Weights of a small transformer language model: 0.857M parameters.
Each number is 500 + 50 x the weight over its row's rms, rounded and kept within 0 to 999. Layers, rows and columns count from 0. Numbers have three digits each. The size before them is the row's rms in percent of the matrix's.

# up: layer 5 MLP up, 256x64, rms 0.189, rows 178-255, columns 0-63
# down: layer 5 MLP down (transposed), 256x64, rms 0.163, rows 178-255, columns 0-63
up178 121:448486513450482490448508519421483566461529546380507541436510501450475471536407508544599466516515446389578475506380466488548574539559502568608496475528514420529536519526430505529516476521527542
down178 102:435575578501379464505474514446518494479539584575555573539489523400528491464438434501509402496414452468489523600435546444505535512431459507474531516441533461549531520530522462422517549550450544
up179 113:470465462501483504539448561494487470397471512550488452496536445449649565539621563577452522527455506499502536448497508474461388414529498470496523429571427529538564466479500528515552529414539484
down179 107:499483541435437519422441502482559510516538625467444578506486460521521490414499520448456532457521409434558428530500392580443498457438479459573533507519487430567497442449470531493461598528533461
up180 099:549552534469575388458515437489490548616405500460431507519547529474590541475540510554595438528498454543503508496520453496539428429554488553518493507540557425435475489437552568564553542494548539
down180 091:453474461484496528435536472523535480430523560498535451467484641460446507410482565489449563519556515531609459588569501513499542514455524419619405508504501473540551574475473473482494442570543501
up181 106:436540552470494492459432484488510536468556524540528525549593554507477390524544495602544376495511482520489499480506512484523380560494582519532512438427516494454559423588535589546453444516442516
down181 109:514511465529584504504513433473349574498504490558576457559478506599531538510413516574574570460510526472462482443505519520501531385471401444477444467513510495426558564510516460476529488559457457
up182 102:470453544513560469474506440434488520473383499543472551558566532520560514448433553484499391520536468511405453536411521543404497589447531512501437528510502485453498532467434531567472627462508544
down182 091:445536502526531565452355448398573526551474457461460428532523558526395502563558483556538529473528479468571486497514552494462538448542522387470433535485581455515505507484471442455471463528421467
up183 112:537542436599453523545438546549470437545458498524574528476488487517456586422488497523587478516529522498411493485481565540478496591425411480508539405440497469568399493453522496591453541471465556
down183 110:566514509538442430540453417399449573452483462533421531472469499455530431514554616508465559468492519500522530498538447470512566334521530522533500447482471508533617472506456464499554473516461447
up184 116:437581471567511511548562545534399518455467546588540414463510425505483500459441500505526473471510476484507448519611415478546594454462523509520446556476401584508506517541587496585437536501549499
down184 115:535518514440540574462476471563539444543493441523496518483464541429482478479451532465510525521503560456413511527504638424464470556508491491495496579355526517419573481450435552405536454427463473
up185 122:469515565512457421470443440434483430507464516499485530605449529473506541554526547467429565533414493496473532462520557382516457510477530523549511532382460563493548424508517530472621444579514449
down185 109:474507442552549546548424477501567562493470504492545446485622459466612440491560418464514416507476523581498493472479460516499484451391486520520588446476457490469476489539434561464381516476437544
up186 107:479460446501605477447483558508555476524501545499459446422543486574475566486476390422509479562439589482540475558524500401624559531485450612502463518490488464559495505514483452440527552467478448
down186 101:519471588421482568511391522480479545488426525474599478474521444540592561457451535524559421498538496539441471511399577448533454569470502552477497541435489429467441514485489497414455555565470537
up187 104:469555483454512467415522545468448515507496467504538340498506565513507520503588524518483545570567501376537524448523504482585406450515463493624477471523499457567462505513556581516509538502557565
down187 097:555493495620530511475489446501541512417530538438455569476522517504525494500563545521415445442484451470512576507498505645466505481444469497577520548570436524459510477439477467575419377534488444
up188 092:481572537576498535546435564574508527542482552387574477422390467444513487482494386436580557500467609560449526507525476534462532524450484427504483516496499486490507526456538399549432510490507514
down188 087:522396482467501461436538426503497444529519487498491503533494488408457477505461598445531478467549427476598577454471556605487522453462472590455460470524490494483450578452512537498630522430505416
up189 108:450451489426498384544433440424451465551571505472547560543508492502485506533529469487468431527494407470412425465430520501503483541516627516613578508545551481515501470576462530524517562495498568
down189 105:494552552524547485529443415426552443591496560449485450524477539374414416497552505514482494541548467430520491599537486468497455464521592463507456607475535443497489538496569481524562424520514443
up190 113:447557456435535461439526444560474529445514516480508493436517498486469454492587425488559518484646488443455484508433536540535604475472438468493505487408504477578577484507578545520582525589558459
down190 120:502609605455477509426527454471484484655570536440579490489510498522412449478560450565476504590452445490472423505581511503466466537506470429452466547527512502510431492467521464557553533548510460
up191 087:514431458466509472499530474507452563454502551462362471457473366559513493563505438502482455445553474521480510535452549463421575558470490511551495414499416431512565489504487499526446527525610591
down191 090:468480464453500564465447443449468484406489552491457519556469570519497498430459483565512424483576568460527448452465523539482391520489430591343490551489456543431442494572495495551536468469465486
up192 109:490478529466518522407434398566589532449480487509525515502567460515531451452513522487512497530399486481458453496420537593436443552453473512561475439510475520424581528481473508529487616475449627
down192 106:403577505468558522491440418429513516511526528427495512458414498551549534548495584452578505478509451580491389539586574480496563487540457468477526561479456522491462525475595433455416566468518503
up193 097:398495427379461507496518530506507540479512504477506497511497446572493513442582563478425487444523477505492469586464447487474457600402554486418438492500504578503460513535506494481509508521662577
down193 088:463543459484377475531591527482436496481495567503427491525503505449431499389388548440519461492467463548430416519501576451481590432542476424428411489556554512459517503475510459494505456498473526
up194 110:504551532468450528469509655421471524469502563377491506481540491505455504529525477572537479560570485487388475420439482505553444535545532450470398531509523526471487573541440503509421494542457575
down194 102:577470571530505537513497484544439615501579414520522551466526518470510483404523581568468530460511464516493434433564555463413403454554470505542486489545414537458491502496612473407519527531480487
up195 086:531445494472426487373539542442476459477538461561522478456482459452595474588524594452545493470389487497521575519466468432520507417583446525429487556547516580546490531461422500507506553542544499
down195 087:482497500446599507489454463496514525468605494480494507495608516663537457538529529535525536406530495600540422452466500479476580488446473496543534474582525423493546505477422476475475445422463458
up196 086:423531559482504446556509489460463468552434578538539593496489543503589591519447485482554514611494512605468480530468448447434471456453545506498616532501515458487473444429514429577545528482501577
down196 086:511499444447543468432507411532495490433590458414584438552585484403480554479574521487531395505464553460486506453568468574496574606532527434521468469540575505480531465475528500459484512552450491
up197 107:479511528549491483600501481555457485530494507536590551469460464458558393508481474449560408536419519525555510462471408474435559501558455545518555479518437441469373462555443505497511522590494585
down197 126:549538437437440521439482571516587496530535614543598442455498444407462392515482403470526441514521489506458516482409442489488456506539506478459537430531528525557556552513445499517496612500523500
up198 085:502531517485517472489534482480490511493476522422535427497509529547467412462574542550567409482529358496430489538518502465522355489444582519523493487515419494566490545459460475503430623532545559
down198 085:516539567534531581604461545481436535492492513475490475532503480522549415437565524574415559462510540498535497454478547470426572481542592481541478542496554512459464506485622509502628398474470538
up199 075:529566489409559491463534450499451503554518567490517552496465612637496572578537525469467490555496518410560482577435438439549540467543520443551479593543526524513530514566434468497526484487512420
down199 066:510499497539515573493491513479509511516530523470623573526554472440485457455470511540612478507504521559513444559523636576545456485512613533469592594480551519495493496624558476521510505534511567
up200 110:486524451460420470610458492497462491463486519522509381465477390489501467439509439551560437475531520467511544523493462460475372527582513407532556472487551513514504400531441488598542569507526460
down200 106:483479459548558496622507502465497576485520444504473524514563454448530502512541519497573489428527465560490530469488502516467630495467518510521568392404426595509433496441568575565502518495395517
up201 096:476529519492386474505495505442570596525470578589462503451570492478505499565582471386518588577551459508505489512533488472521506447534510434532576513424582585489483501517453518480435485514612516
down201 100:447556598545474491510501440397467466518446505476363436444502462514496535475546482531521565565526392497510571545443479545523433560521627489470498449570524459536436482558525515514500425471538510
up202 114:443542470494424458464454567505454544607423551508544584591431508550414526432515543512493496438466453527472445474461503494573510537420516390495537447405540528549510375507478487481512516494510494
down202 112:495498450527552485416539523573515525448567493473400490420552513524525489500644544502398636483541488538527518493599481421528525473461540501429563453451481505528527518471473442522530544418465510
up203 098:482516524478393585548491540504522515422452559528565506443512572518476576488555490523463455505385595416504513487551490578574506492481478415511504420475586595492559521446464535504553423505540492
down203 100:363487442511557535503462519459505465550613478438451488553466491569518485567432465434535584571429503452570558508523533534492438521502536417631496540480578468462505524468454481484545467536498537
up204 098:480457514465520546428434473508479530516603486523591435472558456525477525485540496552464470474551553437534589506475470542493435576536508413538484584449507520542561458594535361438556490454544546
down204 094:493488411539525458517556564465518450478445439528380502443530533503517459598430494539572423478510479562500461467454557586529492568497458542478555477474365509457521476467433542555438471592497536
up205 083:418467526455552476467512423544454542411499509506577571509502574473481497503518424413483444482545533488480518610502459514507568615588551490461467495462494487510478537425472538558419437515608438
down205 082:511519478517392440544446530642460458481446509496391540479535519403547499550457560460432474554480437523468480576607516512522534507565496453503491533488562475521479494443508505442447418405519458
up206 092:469610580448454437584580547551495519457528504472449494460522532523540524483480535324477493549489452473571523457513509502477489540421500464547540504424502592545576474506557446538491473574552466
down206 093:428463508492535508560596456443521471419462481490615561449509464441431494489476546608487485479486588461511495456517565514471472476478500533496461488425489453567566431474479482567436399419430568
up207 104:586439485498504500489495471515606503517576542490407530576541572445447464433415586483544411522572514409535472481512423479553541466530426489529505619517494501538436461531428454512501495460477539
down207 088:479546552556474500462603513479372540602424461508522494493450458497533421484499462596535554532452510551446552492500494482513478549558558405471496421411476511492582502518615515547474531528483555
up208 081:532527526477486446513508511554416519512604574426409510488390525478575551482528371557496606537525465556524514488484480468409594499470484473503501488435460544507611517537481542460517467520547540
down208 077:444473485468494500500573514484520448450422486542392457597516536490442541445517511480416481446495479406460425493456542470473538461428483546451466542578590470621493565566521419481483437462548517
up209 082:486454508431543541454496568623513569484533567505590443560434440507494526508535525442546539522529503364489468403492459585565509537393498528418538524512478545490556540552563491485456507498519466
down209 092:486537493601545430486484527494569455440438526438543437514459545455524458575536506530607509487481498533527503425487487471561567479443489529510336597500494579456516524463551508519427476482511402
up210 113:625449410485472501527516554423564492594528428564521532388484444522463494478538477541451469492414567526445494435543439610490473435483506483468463469469493507519503513453548505477512584523610504
down210 120:451414472519449494430493620478467506481490400550413581450500417539441520519538374486504494511491493542506404464597493521439467474482565428508557415445506495478488537475512520570472454476515547
up211 112:553543478534516484478399478501501463533479469508585429479565436573427396578465418576525534541364564478508518523529493515523495548537514575508468465499525541528555591436435527519562558482474558
down211 099:555542488510483509473523478582606461481417514488578415483568428492482499512456503521444547466449522476540468524521511451491476479555548519582407640584563436496390456538511542482430522496555506
up212 084:513499392427544464561489500555561459545517431437516458478630496532355457417480479478503517467503542419480508504501379514536546493523529515519415493455580560533513523495524439573479484449488497
down212 083:462561471499524468473513492568555512467509513460501561526506483433433426511434503538528484576453458546587503501492532501564530415537391533389373466447488553480559558444485516498471620512448558
up213 101:512522526488495527541423561542385531446403548458518616445461463572530509434595503448544582536479531427546503461416520543520530481536470596520507438525524588486463504533539515419505489565524509
down213 091:536399506473569514425567497509545429553580550406529496524488544429472580556464577595519507515495529549391439500532561506478554564447476479491462464523544423505533484548446459563493478536407480
up214 087:398523465493475429498419576507501479427476560473517561545488548544523515487489501475505460484571390501452581519575585430537402504625501469599520555531544460502496559522536570505520502528441522
down214 096:525477555579495538521455473408521546562389436499431486469563460443489439514519494607550570490505644541508525482532482506538575455474508496455537389454429517429517515493491484457473548530548559
up215 097:429440503435576430506509412433533550551519431453486596461497541481454541504482440446496481530544553522505459517435438470583462518542426599499506536485590480558553497525502543444594458558588495
down215 091:506525502538557501488483398424515482454490540525523555505346441557440523438423544505474473500452501517498506501517609526433479572489504522491430567441510580455638428523531482537528463543502448
up216 109:463444452513508516518477452547579553547499500471585500543598474520427564484557556421475456462444465475527457489522453551536528497482400422531585464523557566509472535471506447429386566467570577
down216 107:558551455554531556472473515386515458505501478464405498463511474470472469540427573577461442583434554525506604498545518542467568500541470559506454568539484576512508482364528516433548491536536434
up217 077:529495504505545459507523519479366379579474637546462475560544496521466503568451552597593516486451529423485522483469428482538529471476461533560491540420519512461535435512498525452463593509498521
down217 103:451559549540457383434476484556529558505527440530514561498501524485499528556477475429527443599490560549506588539525431494565538449449556465531452474491521487557537426454463563634462440475478576
up218 091:469440491496512433457492518445496484498547552583543562562573419478528535478620503486485520397386485422490473515456464413543509417588492490543459444555497497534448578446461510447492492433545458
down218 095:494561433500536498542542481477549583446508407498390543457561495533548493536540463488508527477458457522568550547450595476472509472514476538469523392464461398558359476543451443422525523497485458
up219 087:565442437570541422448461555512490493499641533440505450487557447541510522492576495555418550503437502538504582520496529421441515467555462536556486429513436498491525530409588415524533529566499512
down219 080:465461571457414540511485461471563539498471494571416524540502518522507448491497595531489533619522404504521574557505501572513514506515424618420541485552461465586446528529434540474449519506465590
up220 097:436523470417521579566427495462523550513439527370541526502550453504494504521360540427509495513536556546448519396516466487507477539595443509453520531499493436530560411410529498515502445508531477
down220 095:497513537470561449538443596480506551542463485456587591470514469442456445460435496575526527483405513517560546623504493487567436546476530457500491462392561523531507444509511399418526478496550450
up221 121:503532422505496412494436459407591476504511533510424536471403508604410439504556420458413550528517573479520491522479551495574490493578482500548526490481398487521571503506498498507495572559571451
down221 131:629498475515449488461561527534455546552492503646439510496476471538505443543514419455519496477541500524637516478453426494478394426492528572509544495438444502504489552484516496428574525490582499
up222 105:451498402474526515509447462544459483489428427563529422531428496527508448589464532522558443479442497460552482475558475484553517399479511448549447467477609491499451602457418519499420571426531536
down222 103:449494429522460524545493510486524434481502515617453560540555478479496626611577460484513455541555518638511507545507492541413459551507515488494464539521419509456468513607543507443438515446540520
up223 093:467413471479486492491462558596437478389488497512508501524612495533554445515528512507511463475491426497472484608425542506448433506424550434590441561489450589484508506543524509504492483570519623
down223 100:492477407513580491478509492413534465489497601481540503504433481487468512472400574531503526592450609533391522475541437499486477469436450486489515425534574564478407441497508390522524527485464463
up224 087:483563469543593471617483542492503426466475540562449536437449518465489498524427551527479432480487443346511475497446476571522476480558529462587530519512448540572518445412418486570458483468492487
down224 097:483433483524357487517576593566417536525469500499560476511496532459415449508492516521463436511501497527430462569455509471546529499429498433528527483507476468550635557490498497438515612428451554
up225 085:469450418570492519444466462441523482487610465523496490618491523443447464426507482518547415530525437493477444527483456585485507557553466514445631492506501492523558542505521551575370548522482531
down225 086:495402507461632414456524619592485517518460438406497599433516513481572471508553484499346567470478428509513478537495521513552533451484520472545511465515475453552486514508514482529491514553502505
up226 120:459497458478526471421488577468514397536438492527512543495558497547460580523496533469471533542354484485414522524526465588561429582450538537584527528439395574469522458451513502462529447478469533
down226 108:506501482530415496499511552508581382520521527502446555496604523543464549511455464450418528481466507452560509413577561409482501501479453475443448492461659500554500508511442556497509547581494451
up227 120:559426473579515464480539432516554552542454467512473493539544467563462540457467443418539489458526545409469489475510557396492521526363516496529507607415405484442497490531549525550540553480442546
down227 118:393507497436471557595483500500529601486558528516513521581483498603456493529415574465547566513550453395485523575477507510502443480468432421448427578553496485577437490473496462458506507540453500
up228 089:493592504529575346567425550457492515478475506494459553456393531525469533512528542485416550545516559460481567494521386505480493422436460487459523528526541506518547451502479429425562548454493438
down228 092:494460422518431562429544485477518516590481469549492501531462469461536491522424523504523375555483589463568442491483584575510547504529494490386562569538591538531518530456474543581474497443436551
up229 125:516515549465471457421550525410427506539470523542491535531436603529431456493594528422481443482457467482509407412516431560538465433537410464519532497475552590538502493517492590502504410473557486
down229 126:569479500461456486612448436503415539540450535506503503498419527503548526564500609440563593489595467501415465525534442440527569514512502417438486464490452477478575550495491503510460519416594500
up230 115:411587523586452531474439518498453570484479508573494462486481568491568540504526529515495477452562589493517439447516508454545575422504439376497529511568480473543536443513576525446426600456563509
down230 127:500376526536498487504496579635480463463497503522537497460358495502535481562479449517655464494458516588467508586507451573512481586491495544486463514462506522480541515488451502468588496517475446
up231 090:527526557444546538523574420612439448473479414488493517389545501538518546527401504543519475514518589414484489419487409487512468514541483559573467469547566450523549530504441550534498507546572560
down231 093:456476586606412445513541464529476478506409507501458506479404453442417464477518526553383504455569556453506537546499539535454444537467481463457448501515392524509505515437549471435538544404518459
up232 097:516476495528519555482411458564521487422469555350470512564529481466538498444487517478520516503485475472465532523510432436551518511527505514585667443438539523423441563445448554570506528506452546
down232 089:496579528503427406532523486466538535531615488493471458439517506522505540526424518539511488572534517528566595492486501408631591524526467477481466525417445436463483448584543486497572482525419535
up233 117:424504463525463474456439529619545561471482455519582537544458441490530565485539429556565460551463471522517538562483525465411535563408491453467566501458436524418490496572499502496460572504432390
down233 113:542561498551440425438465439501530492604455498501520484561574609433462472517408475445416518522513402434528467491511534479437514547562518495545434553506525479473533499519477568525480483601608547
up234 124:430461488432514485606509562529468498466500488465566529528454448528524426549527529447549513498472495490456484637397471423462499589554516528551560519511430450503502522544443522447483535603477616
down234 106:506487425418447438521525530524520466482499551536490453446519506399448507517586412439466496545553539548423533488473456524561463520592437508523538387513557555409435589464459516539415450497474511
up235 093:459538507512501365492575522490414509559525515414514492480473472491521523579474419468564528517470425413566517488502446402450528546488464459414531531510494448561462482495557468472615455597538537
down235 104:507565464585461469523619461569401565457463472459544532543604516435476534516521467433416491485453484450538460468496365449470515522570529492509452510473526508560465503507600439507523581462510495
up236 100:479546530510454540514561484554496433539475522439457478531540582546549586475589407520472587501511569451451434397479468383515412536505536424383465479479480497555500567509513532462543495506468517
down236 095:472452581430562509438513476483582475560486449482460507494469533466565507417518544479486451486451490521428444553604543550545518542517484510537555603546576568529472443552444588472595579533525554
up237 100:557618547470567507454440525511519492566448533402427596436551487557383466519457548455514477494517523511549403460468421495551489591483525517506447499487477479439460440522493556433492520482551425
down237 097:434482544482498463475479582489490428542479443357443478556482569457440442532460477525430636540512509509561489464470537533409414564531535451562484513515427468453551498542471538507491446497421522
up238 096:537496541459506490574493477532575462467409484493471531487441485556551417508468537486556457474461541582499515475475524460401455579530582413425471453577450539476613491391439573507525459477541489
down238 087:468528503504491540480485484524453569514448476463545533537520513541529606461498566528496477431464456471607661521485512558440501511522477456514495531538612511474515439439603561480588451400467524
up239 115:467466483484531554394476571487483439441581474498496497495493486431452509536532493435541472486487542449462489437473549454492526527578541588550451440470505363523563477570534471594510428490519366
down239 117:495503461515460480395393546504439560461502483505516478550460440575537581437402538499482539542507502496430583440523490610583478537441468548462523348522507531502506553472529525559474545484519504
up240 086:542505501563510526442494605446446503479505428554392498466537518474490518503507563571498427530547428500462571577477511548445396516559460437468531533483525451476470436484394494452458621481574490
down240 085:477471554463537476513493454519568415465568457451463519454514519496527464508517525464556605521539616503474467464527585445518639495552567551544540481501507467491590567545577484486514409467422565
up241 087:502578547518540472454539485548499413523550475552532548526490431560574503512580547554391586531549518490498581441472451451445482432519472572552578497509453458598542537472566551570535562507550521
down241 074:497448554431432471464592491483546537495534521478417506530506483381524464417427552560494476449539498580479404424556486490416547529472461456493565553593496494513462531460471502579429502518410534
up242 089:493506531608515498470455429459474580541451551479532532531554510490592542404599457516506516521483482483433500496497514512450511500415480485422412527407445511575520519530583422401557562508539439
down242 093:431504501576478490482559350467490528547569484452453505532445528543429480500467423528586512534541448486461582558563481578541439492531470516452428554525502417529574545503501474509490423540551407
up243 123:451529493504531454478508438379434453469573489493606567522529555532467574509423566494502409517369455504533538514487464394506519545570475545541472461495503430489551538509440486400484505538486539
down243 112:520396476506466478514452552486482545582528475454459477567513358490475481503482459456564485490535473483445565524463521528406578578485453476535598495486473524466374440502563510551531501428440421
up244 105:497466498477488457390414516488500461551487449691509474476526437551391522474475451514492429527525501488438433579455503466490573535447552529503555486460473502487588540544436468557508522478449461
down244 096:477450506532505447444368532449508442501417530503472522633512481501429574560449519514528414500576432589444483505491503515487492566456469522508522505502472468494386493527515418525547509574604524
up245 077:458438550521497520490454501389471577554513513429427525578446459439509528575423469479538455553489497467503546463511490477467590497575472491606528598478401541443433505551513455536532447538450435
down245 078:449520380520476569480591460555524418553525471539486492445489511612560483459475480467501426501441577465519460533538524409458510521425574577543540563506506453503469502590571540425480479440528461
up246 103:479498472481491501484533449559555500494577434538466459508504632510558512566546526479451479447543606579440517388462506501394458467476436572538448503509490583489525597491544514553509587514472551
down246 106:556516484561560534577493574529409501429480561452566495520550563560412500499513473533546510429445455520549492506558451498558481530480480569415584405467451509498570529515571494386464457435466471
up247 083:482559480434478467570565503523480443478515588510483519479553555579564473524548544465479564419508472473500489459422492534506555437534509478442364578418463530534611553436557512502452535541552432
down247 080:526462542582447497467530527512542497569525418468445544554539469452485426556483580529509457583534594502508477496470564515505534552557542580444423592499556479520570488494523570463480384503526390
up248 119:545580516528486450515529536507464493516527512484462542524453570468544519483521609488585379437477441497608452425546529484442356605489506454440499481467483529457491571481481466495421523546462488
down248 115:583608453536460493519442438482552490540523585518414496399508437610445486461500455391548561539518416443545523524422554468560545548512526552473476493582448503506498498457480517436479499511552513
up249 097:442497459494448539479450521508454490458459482500469555537456487533534453545558422490582537500433545566536599460540531493411480479549507526392464446510609558524533497503473538493389612481457402
down249 114:524515453477503507518516569464518407472439490541560448467554455543417452449510502581552478546601501430478449559439449422494479486479556398535502445455513473555519580414472527582515437467580559
up250 103:510524579545519500461482512373501529554576493570446603483556540457504576477484496486572447535439557506476479530497450466483458532442441432454470426496468544386493512502473572535446456574434412
down250 098:546567564552494513477544475614461506505572504528474510514496499537592456570493466525536611472501555526564474503444486551477453501498453516493555491548477388404529493516545534592376443589531466
up251 100:513502381497514469511387480379543599458458521504445467459519467557470467560482444488524505463562600508501433577616479483483554510451525449474519568528521573527542545505457528442477583503493545
down251 106:463487524432471418530571471553581464479485519536603482433536435526490538570435471398537412527482469475527576562459467539509523525545419582518445571519453449456438536486429496528476435556435522
up252 104:436474450579507574443473572470600453441538446521467472535484483466481479481533612391428505474464539475504404430479501384508457437504484548493483524553567569565427495482464470517439486497562491
down252 092:454481566554536537493499478527529523499575573561505504589493551535565507419498461475481579443535574607562514532442558461447484541475494554583600441576584544551492537503498551469450533580553513
up253 102:506449468483531483400515430573532534442474423476441412514482437477420474497528454475557546467527547492516538525569471402463452482616485564562524531568499541480564540405454521482459590464572500
down253 098:499493523441512434519536474544468514486532504409519636544435427446512482531565550534431533463487452542476442491498538585533549597446552495464608481433460504459591491506547488471418566565496555
up254 097:434537465526442480534486486373523512597430544484459590590526493526529557472562488520501475532480519530475533438490542559410444578521457481431528549491422503379437426480507556554503525426481492
down254 088:456565488358546467409544357528488426523438489485542503530534548558532511442505487446436478472467527407469512459547567550470541509516423452449525503486533469461569486547577515421511464448480536
up255 098:454481537627495450488472602507524508572540499566401541485541611488451517498436446483541497494488543546516452455589520499489579533487496465460483546472429584500532494448449378563466459489447551
down255 102:537524509494529590514583441479511503481482569572505530471446480418538575446574531468542471451523511469459617534606472562509454437529527549355512483549531492531443569540480459499538539578506454